{"rope_base": 10000.0, "attn_scale": 0.125, "parallel_block": true, "init_std_o": 0.00919, "init_std_up": 0.0368, "lr": 0.00684, "schedule": "wsd", "decay_fraction": 0.87, "decay_shape": "linear", "final_lr_fraction": 0.1, "seq_len": 512, "train_tokens": 157600000, "dataset": "wikipedia_en"}
Each number is 500 + 50 x the weight over its row's rms, rounded and kept within 0 to 999. Layers, rows and columns count from 0. Numbers have three digits each. The size before them is the row's rms in percent of the matrix's.

# layer 3 attention value, 192x192, rms 0.215, rows 186-191, columns 0-63
114:517551486546501431539463474514540431549516449486477483575496531587481508504457502510470504638447447508441486464571493573486460498527517536555523478538537561542594453466422527504481436529605489
115:447507551463479547567498512431623593590445464521569426435562513559544426525482536553474502465501410553607515548539476523470505446490463466529513526467514550495514486427552437534481482388523572
117:490554398484582524560409521485537582482486542471512518454521502521436571509555592548527445517523512498484478406569465524557485431544485545452493437490493523449448508564455497503507530578503528
121:471498450558485471467494522515493416501510596487588568511434513440498373499603441457481448483535421474523452419511511436483561504562505506514496503481577460524500523579527507561502434524497504
111:531524551464512536487592503507528480520533457463533400584519499450503493500508449568529479589593480485475514513469524458529441460497512469529484504554442518480414519522590494447435470494440353
101:580494518454514583496485517538565513448524550474560480446541486376568429527503574527440614560403523556534454411524473420566511603573496443490508478518474499456480564441477465572440510551566569
# layer 3 attention output (transposed), 192x192, rms 0.202, rows 186-191, columns 0-63
106:476491558540478443518470481525518566450483502477585495466487484515551500533513457554488497575573513546606489474405471568540451453448544508513341578419477419495502509459415421469516467460444469
103:508544537513438480536642477508531457547517537448542515556543564407484527442492594412417379556451502582501522527379471481443520532519500428445373512458520476487513495497428437483450581489500553
111:423502487499545443481555520541534494470563589606508534494479456484472449483536539469555559446523486416582497604579460406525505399477541523468583546489434565557577584415545560484504533499466581
116:505566520491574579469516554469450530481547414498445504458541531519496513466514426475478514524564488484515540499521515377518514568531502493490455507522506469455483577492541474560507471470597592
103:458490574482535461541551448562521590423511504490522538497451455480522504526401461484523494503560423473476442509503394523474510503437545510545455442561592598495483443542614401517431449523527451
105:529484517427551565429423428543445488539503528508428489459549505424539455360517478464557431542413552512473536488451386507355420544494524553500541561498481473553499443384469519454474479527480507
# layer 3 MLP up, 768x192, rms 0.284, rows 0-43, columns 0-63
099:503450494521485508487501512526487583526464475532495496497449432552459545548584419545521510506487425572590397592525480429590553470496549552524474535488524526561532573568528567416452569482553444
095:436463447519555423511536537543527399550424512613524454436557516557505450523493475542407581446491583574452589512487473507485409529545540537513461435521434486444502432466635518443430487561506480
094:446490449580488487538520463486563364520578410456523450484537474435572535528541509542533509473409593561482546482597525517581549532520508550553586460492511550588516514407441477447446470449512548
098:520522501543373492551519440469595567437516431467490487549489411524487506495493445467522512364492478526430517495359522551536420478494504549487499514514430547458576494462510547530549564562444488
101:410525504460499550498550459637499451511516489454600471538456525472436487460520555627438537500588551574507562513509482542535486579559488422513646534428468538471527573434473442581503464605475506
098:450412419493439496517485379434437510520578468432435487439454593558449450440532470467501514582507511476501592475466470567482473528600434526513669533465459559524490524469521554458461496484605514
101:506486528504482518546543480535476469512500450457452505440451447517480524562445552474542552442531436435438454506458507474497539398421407449546549517517479434595547506562461464574576514512525453
091:471526553550405534471413499468538528566555454468512543334542525506432537453459468551547536516540530530546441482628533496443495468467526418501481509591559509432463567424578514525575538595459540
104:410473479597484454501520468446472521507467514526472477539502416482460433508477457454438548432394576522592498534437538482496472586518452523518489572537529515617488644491526554499484496512562583
091:536471507479553458543475581551546517438453457516492517510562537554476529438536502564423625536464461430472520547405552454500505505495494426524535484542442430512455475458565494436446494442493477
101:498553587555450529436479474469565553495487564484515470464533497607524514496444553432475441553407501448565487520377482518612532490445535561481535534499512544527553560572454501471571467501527554
089:532399459537536495595434532494496502542510458534418484468469485442499533432528594594461512442500401516490605469495477505459553506442472544497513486431523469473480558448485535389450550443440516
108:464440542522556433479468501479430406515609499502457511533588475534566530563565493555465502525399369460483514541501526515506464498504466632500566560472470563522458495566544527513496582484521542
101:518418541605511473548567565405482524457556412489455447488500481512438525464531431585555495571551500543611450460441453526486503542514546432468494535519442532525524506446626535491440396462548526
100:446450539556460586574499557531467562531423503457488547465487455444522455492471474531486552481474558506529485547526569474474547579477564529500488528507534449405508511444601597406503472538476501
099:472523561525475515437535508534510520464553441499489506422423436449534483500520506523490522585505472566469440560509444463559519506392477507437522496483434497511505448500534381490458487539554507
101:518497524433338591440510518483601493472375543505437530513441496435404491552482450519607455601578463586521508554472458525467493532553444437535529497489437436524404507529476594476494460423507511
101:462513506496569488507525531516476496461512497528548546533471458663530502522443454509564570451603582497511402527529413489570554505481535511432483425434531582479456514504541482467534460507519395
107:495521498602469551575450433563404562544503457494496517466466405472459586437438546471449521495519401457507470544487539559414411474478542451527581563507453443455452443499469550535475544537469497
116:583527458529508432520511507498433477537552492437431430490608513563469554404485558448486547582456495498571527496519588477537570456541497532429434515530489454503483548546551529461529543453404577
097:555437502576415575530504536442561489596472510413416480535509540467507529460476544544558480518555532503415587530477491519623606470500429464458617397562539411482468452475503476550504503544465432
104:431636416556473563416564444598600512589492506484517517493495541496528488482556512526394477414553507424532407505464447525504549538568598537539448420604524499523436529512533438551503494498491505
099:429519562470475525528519606537564482514468548486480528495543567510454415522445466402443511537460452382493416475601498530575488477592479456494451484604524511463477553545560507460408589496502572
101:466570577483539547453519523392471575544551576487429536552473472555506549497410525573584506470527464458472526436572397429441505465583514473496529501605460436583493533562540477425535580490453446
101:488510467509578495509491419469519530476551498528454507459400545475447583461491541510529530496433557341476412438493430532525544451473518561555559546442571426532565526428504540478481458463530488
099:440559478552409456471532477434467491464512477501531487428519488608454443489433470489502423455466448536515443448493582514433410560473459457471457516470494490593615452560503505468522516524501625
103:576543553441445472435452474563554519543472543452462452444542446539478534582502497458497502442499476561506539541358524512614525555488534494479514600560522426513425543430466480447478463449534471
102:505476539583484458506511468506481398414617470548532492496474436427489434514452469556555460499567434527556530497549508463516587567555528480496457526553556499543537449532443588491515588482542519
102:524544512501480475522435553540443549480500526470538474523440516482517623397381482530514564581469530587430502501489538497551443479489601552460436446419470448522536442513440511514620490557511628
097:427526484550502394454568472512567510436455479500506448462581450511508550500452477464451433612469461575541587518433458572539565558569482513466516566549543512548391511471528582487506626562526505
098:512493589515454418529519471466483415556517526504484461540469460450564443446508482529534454507556496476436532523533480511424451439490473515512493435439569480518405430503570529536490509424461441
098:479401504444578500491503432487491524541544470496552482433496494569412499460468433543504461422506455445546460458449472487430494576570542566467466503480477523523454605487488511528495474493577514
098:567558510470550414503521520472537534562496468589569497445431537443573429534537460498508478557457437583500463537482472557545483460593533549504445500528417479525512531543451470476431493470479440
102:507614618544443491519464492535405439498500462529529417419522445479497508678491546563498422511554580557477499436512496539596412488428522538480452509511580475446555431477497532402506430501527540
100:517458566511469451528520464403442475560502583401565497471499542544539502504412558468485457481449490441364474460496504536636507500461428516482550526570436500453471584492335414566484532492561576
094:444581470562444454539476456490464537551561534473509415477522587544591519526459525533488443451466455472420524516490514510642553480483511478482532504459534500556501449462531469487482447479572522
100:434522502438430496483447527451552565566487548471528513588474480457396481526538501529460454637429479460510500462455516490462527519431466458443458604508483467559502565435510479457440574516528534
102:491521524658449536455523512528562484484469518491480467502446557469577580411504529386422492484542508518531491522521512532487530483507545415547481517560529447492528499529427507446457548444573541
088:536589480405468526538497485539539553401598363459456504506465543598452522486509431497516563498419512504549410436567485461452483519558545596496503570444421501562454472462500432475497513591561490
091:529463581609465546548483534509536500424523518377449418538591490507514429486451507459493507522473513521525547484481574497499564477502487556440478512459481618463499447473497384381551440459456478
093:521519528552452576426483436479418552573461546452524536473464497467584464523500463507513553523531484461489541381562532478542529502423530516429541439593509432438573473430495582568456495539439428
107:443478464525586496555571461548421522587536511433511544540487589490434483473464525491551505484555565483532453523530457458422527541529555500535467546530518440546469435511542473533539562480530438
090:531555535517533446478399648476514540592453451554548516532475503519501568478425522516519480422471460460457449518519553585531494589529466460521433473555460451482558405532503483333550528526513516
101:531427452548488507572472472464531608458528547425465479468493456544540503443481600518495481456445551554512402467458635473576513504509467544436505572562521444432577505538625562461492584471470511
# layer 3 MLP down (transposed), 768x192, rms 0.265, rows 0-43, columns 0-63
109:550515479559520545492558536433556507519458502435490520442478517563483471588526446485454584519493498543502554599536618532485515505400416452562499472476514393469460459547421433537456519512444481
096:554489465440409454547528459356469442504562476491454513397533441528486498476467490432443478428522498544458532477461558530529517433376507534556437509491501445449523543447497476533543408468608522
092:528563476403519527417448455535477499528457594549468476557547527559503471418475489407481445556505418410458433492497481447508536453515615461425423484546489514503540497546495446460506536450471546
108:474450452499607480466536515469522456474486467488493428461401464566529509375461431582512508497459493540477564485470456471526506502642525501542406493415536451574510536486489528531548582493458474
102:458488501568444531450500465563583548432498567461462486547543509547539394583529412556433491480421499407483456544535521463445526475461471495484462527528584476468536460478511553503511498531509545
097:580487463570457526514482389455455517520512475533490474498466494535468524522508432455471495583534406539453472560555498526527458550570522465473504473551459527479393519506431483561432466429391529
103:470576478457481548591513507450445504486490508491560471489462501529530463557486522422495553519508566410512520500513448584469559521504437535495610574592527425361418505559526445523491501491460573
094:490527430521554566484490513535477499505420528584582508497539492500514460444536401542464497398530540495494527466367504513515475558437422419504444516492561534476543546628423549531515572614557483
098:506509569437556520510440551548422554498620536624548541423449489545541434451499536500495519492530432463448364520427523432538540469578466510544495534512516527470543420534504459431454551463548495
102:533503448549483438522423531536474540370487455504472511566484497522540472483497516523532532463464502397513535479552491601541479509505461499548552552502567485537476481516514576451521544460400452
104:494498470508527404539401502508481474558543502399524429519501404484505503616520555479534501514477559531558451516513474436618538561488472464536436460466573517393502501571570444492463546428408436
102:545445517506601453544557483509519436363413604459468459545523570534509523557532482496496598568461421415475586456474458506560496446483437472414505574513451492531395603472507502428487513492474441
110:501509464479498509474590522481478467468456573482531560613486395535505535539436440623477428465496447510443494499474618531538469487532511479617489494466562471440433557472483451490631401450594526
108:478500472543531442455460595498532504550553486405481487490463465538417512441464443503447498496545541407469407505507499522489518540476442518475426460525502543614578493467522532476497480487515514
108:500534463514489463419445490544505570532352486501481486455634464494555463489505550535467524515525569508544493509427483599526497618519481530623606533524533488542493603597517486505520540517502464
099:539389541584476470490519505501517449516548423453543593498450481545515488436501430517517478522438579437467492565494460491573488507489512519496429452450458445530420470482491409431508551583473479
102:429486484505534595523546577437507553565605540524490502536429380537502397433409530484425485451614567453498549553563425436493537494465541607431521461441537457477514496519521534490481557509474467
100:569548510409496568577443512424528404546469427428488494457421563477499528527538454525514415431482480576474526447469533447511504500459573534559482570511415551529568498454542542494440473498512487
100:530577504470492527512505528580538403481559560546532462522516492469540530498539523464455469410474463477542426521508583449489568536568441527548569522440530465457524532613488434573469449322550517
107:456467565432521520438394505487605572440523546454528513565546445548489510499552420527511448486476487433496516546480497495491560492469434606454503488550463546531467527595503517550512398496497516
096:480583424513501449523481483556450473458545384563475567444508520476494553579614560473554495488511507512616503462402443538457454518452607486604564544511422529504477415395554571555573486554583446
108:544537544452514519560560503475534504368452470475508560476473527501384542474492494428404531458527543476522452532436490514520508531399530507504522412387485512553445449472494495453542497483552494
103:506448505567449486450431541443528567528465497601447602476561477412518558569504361482515530597546535438490519417486520462485475471490476525535413464582560560461506429483446459431464472499571482
106:490485504391459578498564458565477422504520543580436570523538516541561492420497417520515533523441445601426503536479412508438509490426462389495446449522483520585488553470544444470476472606581541
099:486553544522530484513503519408547483536558565500427584507507490506499494507508502460529476434566597420524477506491410541456395580579442507494497448567503499432591421583525536548449494629527526
102:446491488469487479506507450434543491488530461453555455471525514592624432569563490539457496483540485442652465522606503504497506502492581506537505482475486407511442428475482403586524478561490409
090:552450451529538527452447547384500525509503483443448515488409503478573421543555468497575537527521487430541519462556519489453458499571504474534553448476527328415527450439405655537517445538566527
093:524492587453502500462423460493435515494513524552458580436507531445501439473564535524470509371500445492482586577529505523469472467489451561522468493416480482642482598435433458602437511513461545
102:488481502480502570499514529475537604445524380456535458526402521583573464499447505473473486417581598538547527525442536457447520511464530486513573541489466449486417558573540441503438551506534461
104:501473518431482441502510498462486443465471481502456385443542447545456517460401500541506501549491490561571507524480532492466485580440556598546593500494556508459437462515506561484631525509560455
099:532554478477493441492503479531419535510476540480526476522605493508445475544519457517420455498470449594481420509500459486427526477506534586517437529592509441418559424514453460462527491435365434
105:458542478520445530480452510473496591576606508528540504464532497500582403420491518599526422535486530427502447532540600426478492501436530520503568442503540429586390495434523541493484509471564480
106:517546498534507520432438588431484526511419451561489516486511628450500439448438537505513474449538563469569439522491498446539474452439611524415492549452473407472481539520476472474576539572520408
097:561473506493485500512506518452538516557625515551576431433509472521523544539471546461474501450485555540504479517517501500495592522606536595482493460444494398474545568468486537509475506495549448
094:505554456547453564564490485500533440488539479481560471540475417454482485454519416503388506544450526572568456521418458478538557477496558508496542527408509509507568457565521515429507593603538456
099:505540533449451605529484535476579595514499508509469420465494534546511517448510566486467478464474496506525489460524447537507497562571575546516630564446412536463514421542500541505469445442492436
096:444535468501506575522465490501429424428521563505467513506542438520484495444513534477546496485498488535514473510472542467480461526474416615508410488347524558429432483523604378494526585464539468
094:544522497420467465502498388455482563473522454448521485473535481485481435585491559472495491470455391562393423595545542512508504493515460581437487550545535504567481500436471440548543447559484494
100:535452422547483526556460415453531477440497578555420453532574543470498528501528426481560575530440573455441518507480538590471474510463565540530513489467537490448501516461553601458608526448560503
101:452564522556599462470481472497559583460447483393477526485495485571436561510485487445535518484424496559586570462522479400488609544535494474469471507521435555501500570568544504496485535510474511
091:454468505578605479513484529448458411459538543494474466543561369592481483458518548515583497503496525396450497428472584583497535504646487559565571475505405560492467469457465427467523439555540456
099:475538582473592443443500489476518465555440535565496470511494531488554500522513402495470533442469554434505451574481493562476458517542501534477439574494512501423488545519538413462478570506415461
097:539416492492438460477496572499515483529381423535582476523554495457559438529575525489476525484503483453566503488465457542578487594419595438520422509691447439477502514417464449510482504458520555
106:482493449508447515526438506459478573452581511440600366473507533458464571421486517439462528430511549476605463535499497503558466374536483437479592585490513444496510555420561435504525439461426479